Weights of a small GPT-style language model, trained from scratch on English Wikipedia: rotary positions.
Each number is 128 + 24 x the weight over its row's rms, rounded and kept within 0 to 255. Layers, rows and columns count from 0. Numbers have three digits each. The size before them is the row's rms in percent of the matrix's.

# layer 7 MLP down (transposed), 320x128, rms 0.117, rows 55-71, columns 0-127
097:164150113124130115122148122110125125134163158151157131136169118124126118156179140107149157154124116157129128099106117141137172089104107148153106129128098121099131073104103114068082125133087147144070123151091123120118132184170095112145105169122134099110116130094158138133102133103156102145146115114127118118124123097132152146121117113186133145089105140114165123113164105103115128130084
098:120142155111131104079146114060116146172093135122169150168076132141115158137067156137118131147129133077113143128135131107070169123113087151100075131090119100116138150145106105143138104144134125155123138149142138113114117166125071161108161147101098104124092131127137145129106145143160106143146134127138133127132110150092149141158133152128109148124159141123114119143126117132151161148168
101:185094115131120134126084111121111135103137103128089118175128134092137116145087133106128097115106150191108127129140118088144143116119111155148158169125137173150144126129109109122116153127131128123127126110151129139180150167087087111124144121089160126128154125131130139093147113140072163107149152155129133119171092110125122118151131087125144126129168140093137100109120159076133065141136
100:123142116147152122115129111129168101173146097127154090136130085117101080139177169139163098139127134127152124146128117122147147127139116128188127127109166143144155130127146131112102119154122102116091102137146106142105179203126123129124131131111145109128134126124135079111121092141135162106113136110131096135173113162128099122139126137158147112093116111051113115098138177112126127089161
091:166119141133124123108131124102154135119142122132103139153117146151132138122177108101086222140095117132069098145162117165081110137092080116096129120152142136112117125151097094100148099108115112107111165145093128135159093154111105099103127136149133134088123125160126155106129114153124119118175149155143147133181147118107162139116138142121154139116141150104096135120144146095118141162139
100:121136106139152149084123139186125123125127149157151153139131126106105111139112125103137138091108130110106130126155109112092132118144097112110087045115127125109164151139103080142105082090131116105136131152149094124110090146112075146143133167110130112133138199146143117137147130148130122168105099142148171114088146148117113111126096107101101138168162123128110152139130144179127120134118
112:104146116157174129138133152122144135115120125120131159120159143132118103150120107120123125145138093148133124124112161133145187118140126093175124121125117142126124149143138139098109107110157141120093137076186084139196143158112128107182133109099118137109149141093122094114083146094137100157123140109182127102136116162125168093147115110136146094129130097111126181090173145135118127091116
101:155092137121122127140131114100104148119141136123145151138111132147098131133147105138124129154115149110125107136163098139137125131143122159143107208132165156098114172140122130143128188066108153107114158130122184112172159129082115116100154118100111137098110148160134107145155135152141117122148172098127145127115138119136157094135158085154182185124146106144116133139139118099110123149083
097:149147138115122154128135132144132156079099109109146122126139173137096114133146114109142145127149174159130169139117085119145125126157092154108184153142068125115147183109136109181124127133122130143126119125136110140086128173152167141147142106099149153113105135102139128084109130102107146097118088140128098144103127113103088100082132100151140165115107130101083130103123114097121130177147
109:153140146095130149129141142125123154144157134095114131123150119113132121160191131170156126129102088079109101131133109106151133137085151149116128085082161073185082107139165109101096141113118135126131113101108124118078146124145152139134148160146159092127106107125128146105119092124143124109105124092153082147168103139119100137164116147147138164142084155150139108149137136112135155142139
105:095167100130081132129099107178126157127120169134134130083162126155080124115114118133149121142150101113141095109102102156127124121139121093155136142169104095128187132137157147144142114110120104115101137135109126101120160156171173121149129126131151096101138122104123132141105161104147137166122157146138143100131107118138158097195167136118111090128132139124084122071133159135128084123137
110:116111129128170160176125133098144117082085116140114140121150108153111098150139152156155152177133135111147154121098144093159114128122159143152097155140164122098138153108114122093146125122112170118084114071157160089125113129132078154103130115103143109129097148101119102116141107140123122146115128164114119134146142087099131151120132143127157072146073130097174144126138119096139160155124
103:146171161122145136140097138104099118102113106138145089155144107125102145157141107145089165135082160098145095136146099114120120157093124112141115088143126148128150113132114102156133118087121152096061162132142124136126126149160119114083150104112122164097104121157119161149138103084118110143156153132095160145085115099133117157123142151112111098113132108111131126155146186118115089111079
095:160050127107140113100118136166139142108146184101120190141134138128117088102125115108149110144124119114127129113157142122157152097143147150112156118110132161137124111112132135093150149125098172179173137114127104089132171128132110169153110135139065100137105110175131133149123137124121124124127137126115164115106105132135094177130138159122100148125137103157133126130140174133127188120112
094:141130093190125138134142109130118143108144173161178161112136159100136122117110121123146135151109107134137174143115161130074156104117114158146136143164158111154118146139153120115104075144141147168233121121118105136120176107120147119093112145131121138140132138125137144135092135157119152140152166116133098126141120093098114137133138121164118137112129138144119133136069135095169121115125
104:123178140146135113117145133115172118115090121106151133132105095109136141133116134099087118147145128082160083122177077126171131107129098088176125129123131135108095099136102158157162147144114139109146123166124148113119120055181105135117097125112135104121138128169115116122121135116105124129082100140100150118108116119149138129118096144113113141128155162121146140086196132117110137099104
108:135118137135111138134129118140147096123134123134160096118106129156137144134115129103144116153098101100141137135090119085137126120123115096125148177122091161150168090131142132127104155123101093095157097083171139093116120062111153150124108161133159115157130114122157110170129142105134100172146131167170122130148109145134110127104077080139111156121166094099123097092121128111180137155117
# layer 7 MLP gate, 320x128, rms 0.122, rows 56-72, columns 0-127
102:139137126095175117119150143142114147133093142102161157089097156150108133111116166102126105128155164128107133129119107114106174120114165085119101134129097124101137101101126150105103147100121177081104143172146148106147154124149154103127122138089127146125121132068131107115157125100100085123093075088132097149167076135129135129134109113138118130140096107138142182104152116114106115129135
105:147122093155130088123118130148138125137115103102129168126124135143130097152184120108133135127142117111103127136169129111114120109110139141111118103122148132075083108105102104122154124160156149126118087116121136117172123146118121119170125135109069086109096109208161110110157126115124137142141107116160105099168074138116138159106149145155111119146127113097180163147166173122115133112141
097:126125140126163129131150144136094165139160150145118128155167115105127130139129107106131114127161107121113107083112102140087176113143119095121080195124109094093060122119151149102154147135121144137145136136136149119121103184129114070129122131115127115184157183118151161163137141135130139161135140086102126128118126146130150167117163113102132124123114122125124118130122124136126082189107
092:083124100146095157144120141138105102183119147121123128172132157131137112147132129149127205130129166155132098141124114137099126117145103114143127124109136175115101126116130164119154151175128137127153139170134154138138101130139133094110142137128141099111135108146127124166088168130132100112115098140106151103127122137061108143102152145135130147147149080144080145093152061124125108177135
094:162116091110132147173147115155131124095152131112147126112145092097118132125148170127117128103151157138142140129139119115108080083130086119115161131158153090189113098134120096159129133109102112139084085072096120107154130099154167118129133105116097123140158106131124109119158177120147128096128110124124146081101119110117150133123137078132132092152116139079121174131125167147121132138151
110:129132108107129134095126123176146146132092154136140114161114133162167129116146105125171166168151128094137122099113156141136153138169115124122127154142134133113166120153164123109148127117131110117096129156154180121183078149145123132146111103072077114151132173137162138109170137087149096135108157148128117149138111120152122101123164133085128112116129158161085126124142133097082146100120
104:119155153141131086117150176099152108153154151141164090137076100109112160152139155159147152108147131074111146102114145124136155166140114113090134081141179131124135136127107152096114121133096143134119138157105135098121151145141058096119150078134111147143158148126148141112139147158156113129114131162131110090089134094125117192147120120113158148099117131130096124140143104152120121124140
099:118153150123141168107123126145100168133104162117133141175138106124144122122143138163070132123103113130139106114116141114152134163154158092124141107152166149122130132153112150098142086117112124146107073142176112150120145121100136043150104120108102153130096120103115096119121165128156158105133132131110149130139139153215089138099107142131094141113130118112128126121139152152116142106091
108:127119111165166091127156132101150141131112124129103115112079121116149128123144111152096113165156083131149099118122147118164154107119093151114102153163130093154114136166105178134137138142139139134084072162132119115198112120143135117101107142145103129138150130178123168133163098119146138082140112148077104111140119168138180125090140160124144113119129161137150108135145127110112102134126
107:119131126121144160082098173138104154153109169142114140135144120149110191136122158096097102156138100115133146099126116130116097146165089129117149124176109104087151130127159130099150138120155171134136153135167102160124093168127158117155147113139158132098144118149122149145121182098152091114122130108143117139116098151138114171150137074119114116137097120123112170081144147131130094096137
110:148176141109121172132146125159125207116155125156146112108092105100148147177111143116077162112151122114153115107155116150116115128141123128145153125103123147110166131172109145156094119143113110161120102176134119116100137167124088116152111151106148173169137134118116142137134172118167153119170166109129155109130113133160107158149139095132113121118180139130099122116102131107140134126155
097:113183148160166157097133150133128108148115115132098149156137132116097137143141137115089154161117098126138129128121100152109120119166078162128107089126117154137135117159124111146137133104112142151086112133100127086099147145227144117118137117079111150139147145144093113092111138158135141102108115149138158120113138127121131185110110183114119140125134138095130157169141130133137080118119
098:181152097145129129125146096098113134137144134118139124140138115144130088142113141095103112154112150103084139118164177106131115159118144153144114124103154114100104112162086145122153116144090124103115119114147117126133165124169143145113121106116106093151112169162135108140105128143126120140139120104101114085157097142122112125096133191115114061087169150142099180102140140141112176104151
089:127163124115114153125108125160137123138130159126160156181155088149144097139123123086147054115165164154156143144123114151099111141164143148169121142120080120120114140127118099091148143139157108125136131096123178098199104124088112154115102110143141137173147100110159120141149132135129126152075110127112119148115140177131125081113107112116104134140173113130133129146130143134124142139094
088:150152139126150101085123133103118144130121152115143114112122117094141093100111138140082150095126145116145124107175134098114127117109123128098145096139099168138191153137156108147164197134109149123089130095160124115095064136112140122160106151110140136119128114113113127163132185112107067113118123128089132092148131129119122131103077117121154112111140169105114122116177117115113110125136
108:127145113151147119149106147095124098147116132093127122130128119108119141120144123125103124168148141102146125156169143149110161097152102103144130133124148126105096077170159121116154101180157110099113103168076129158140106167143117123164104117127111147095146122117086112097178135103155182108122104118174164124125087099154161130109116146098125160130100128126136170146132133154101085114145
090:122127073116136126125111112099122151105157104180149062119164180128080157084138071116126141121143132144136124189157128116153138121193113141089123120109101090111142119100106119105158179155123133138125112155139093128147124157152116113128122146123120146158147155124123131134150135097113128141155132134127114147141093133137140118156149119159093074116163096125154125147129131100138095114147
# layer 7 MLP up, 320x128, rms 0.122, rows 56-72, columns 0-127
098:156148140089106154161145096151126103130115139145095130102142129135178143116145144078120135129112164160144104113152093123071083125161110151139144113089138111136145125179125087152109143135145103134133106096118124159109101136088137117206124138117117114107132143117114105106123120140111133065155158137135142093140130150115142134089165128176138109137096122118136130153103083108122133117085
101:136139163110153155117123143096143128136124140102163118136154137175148143180131112110153171130122107110077157116125131103089136110108141103075079126128141081140118125105127159110142104161144165116097124157108119140127148096096096123078152121149145146177143083096109103150130142164116141116118108107096090186147136152129146123107091142122135114129146120149160137117107132095093155152108
100:107134091133098108152133098104161061124105131107130084095168121152165116132101134129194110155086158126089120175148163132136112140103138147126142111114160158171118134093111135124103116128106152141158105127113094136127141125138096127099162182146099111128123160090135139160107120137116105138144089153147135090110112116137136129177094153131128120104184132121144158131105126136143116117138
093:159136147119122154139150135137155143063094078159130120104114135112123148104087146099125129113119157122131121112108128080149119172094140173124105133070096106145177106107179109147098159088211128138116109123157115115111140124123155164098140106128149122161137128119152153092144106131133155136115139103124128145144139094149129102128170121104139103118121111118168113117141145108122124099104
101:138141151095080143114121164119057128143129121147142120137125122136147117147135139111146117120106143130088150095088131150096150152134147162140076089137130163147141111130090119139131150103121133110127121141140133120161140115106161107123165169118121108096115139165152089165141122081136127208101131131136131127166080110111125109133110106126122136164093102158120079115129148113076157143147
113:111115124121148156109103118104139104156123101086128091122149139134137139092129133137114094105121128133111120119120092167113134176106152123085053107118130143085100137147087104134157095127151144112155142133112135172172163128164074125118163168106155123148146117111114145116136097175118139069164132151123122153115154138151136133125110075130149107146130125116131170110104114096092117130135
098:154089115091144130144155130151130137095100182153117155138097149136111103146128097104155122111113127137130130110084140158157125122097163157114107153117170136131172126124154121130116141162141133121174157170132120150098109125156122087136100138104128124121103120116155122133107100078105148063123193119118121127128132150192117115110124159108127099144110132181100127099156103115091107139118
101:082125092104129128111118113121134116101147090175095107125123156136124144113112094112169136144171083133154140124119085120116142110161131136144139148145130119080129107135109098148104134114168150134122147135134140087118095103135123152120085089129153124145107106158148155095139107121062157159106114074112142120094112097116099131161172114149134077117106130126109095131114122098166105166140
109:150130153136112099102140115122117181134130110116148144132073093108116149141154093172132100125091073139107135100155108122121161149118082151090111157135159159134110117142152130138122132108120114143157119137116137125129092098173107113135126152139104110154128117139127142135091111120123108085091128136156105045121093197141144117128130127157122134141124135162132085118142113098114077115145
107:093115160143162120126101135114119173125091092135148103104078167094135128066126094145127154108155103087100146094108155144168146135113152125095085145130114091141133146112148142126132139148108131144106128126102136157145120118138170132125096167116120152117141138129094098137113151128159145140142127173110119160140220120158141109091108131092150125132120149119137124144134107127138092166138
113:122172109140094096140090109130120130156076103097138149114127127117157117129103181122150100129147113129121116096110163133150129113121161147133131136113140113084157127105133142113106102128156154116117123106121190135126157111122095142147113082157112086113150138080143086087108122141129108163093122088136063142138160134091142126122138164147143089144106138112110123095149083155158108126153
107:144107125144110116165143091149103131113165150116113079100059137161178127120116109157195127106126137148200128153127162115133130127098134109108185160141112113142118134091127107138105097118169133117136134100119160140130125124097135114130104153124125071134113085135125140122119108094125104158132136124156156172106150126137175112146157128101137143111103153145112126088137157123145143112128
095:116157144106126097123104129098114099163127144141118100148148144122165125099122171116149137147117112130105108086140131108149175137094110121087108159179153131121135106157134201128098121093115159131097083178142095151155130107139122095113133144097125088115124140133144122131137159151152153081143124150145088105152123139140127105111076170132108111157117146149148121105172114152150135098136
095:112123099074152139158117148130124078087128122088115148095118049141097118113134124145121135119122104131121148126145129165139129162102139136100127145117086123146141127119101142094128152109112122140168107116114129171118169095108124112122135126141120107136117118114137106127110128122127108116124123105098152180106186188108146165133117158123105142059107109114155110142071121125085112105110
104:124120133158088138143146167148107128125101145112177136153099117152112119135121182125191117153156130084146132195156152118162171127146170094138127109135119109107104103111145164110119120153151119143131129167110149079129147115148082113124132131116175103166145092136118102108095129138147117138093126098143122160101159116113133123114125138104136146134126130147147109087114106084164156113154
109:115122132129097135112106110122114136091094147092139137120157128122109107135172156129091095178122129103125106144156138151150150075217126137115097082144118151139126107133150100079137111161129126101120149156118092134199121141101121113136135136120110150141132127132093117125119116099117132146132117168102101156125130109143142095145131159079138116125118102155138206133098131141142122116125
096:135133182134126129080108099118130151194141157120117161129088146127148123115090149123131120138122160147139136067122126148154132101120147147158103120124149135094119138148134119121124072118132134119128100097127136154118130138122157134084128132067129087154136083175107152083146137120155118101127148119115154165161144116112131151125113152114152153155131111125105144087177119149168177132161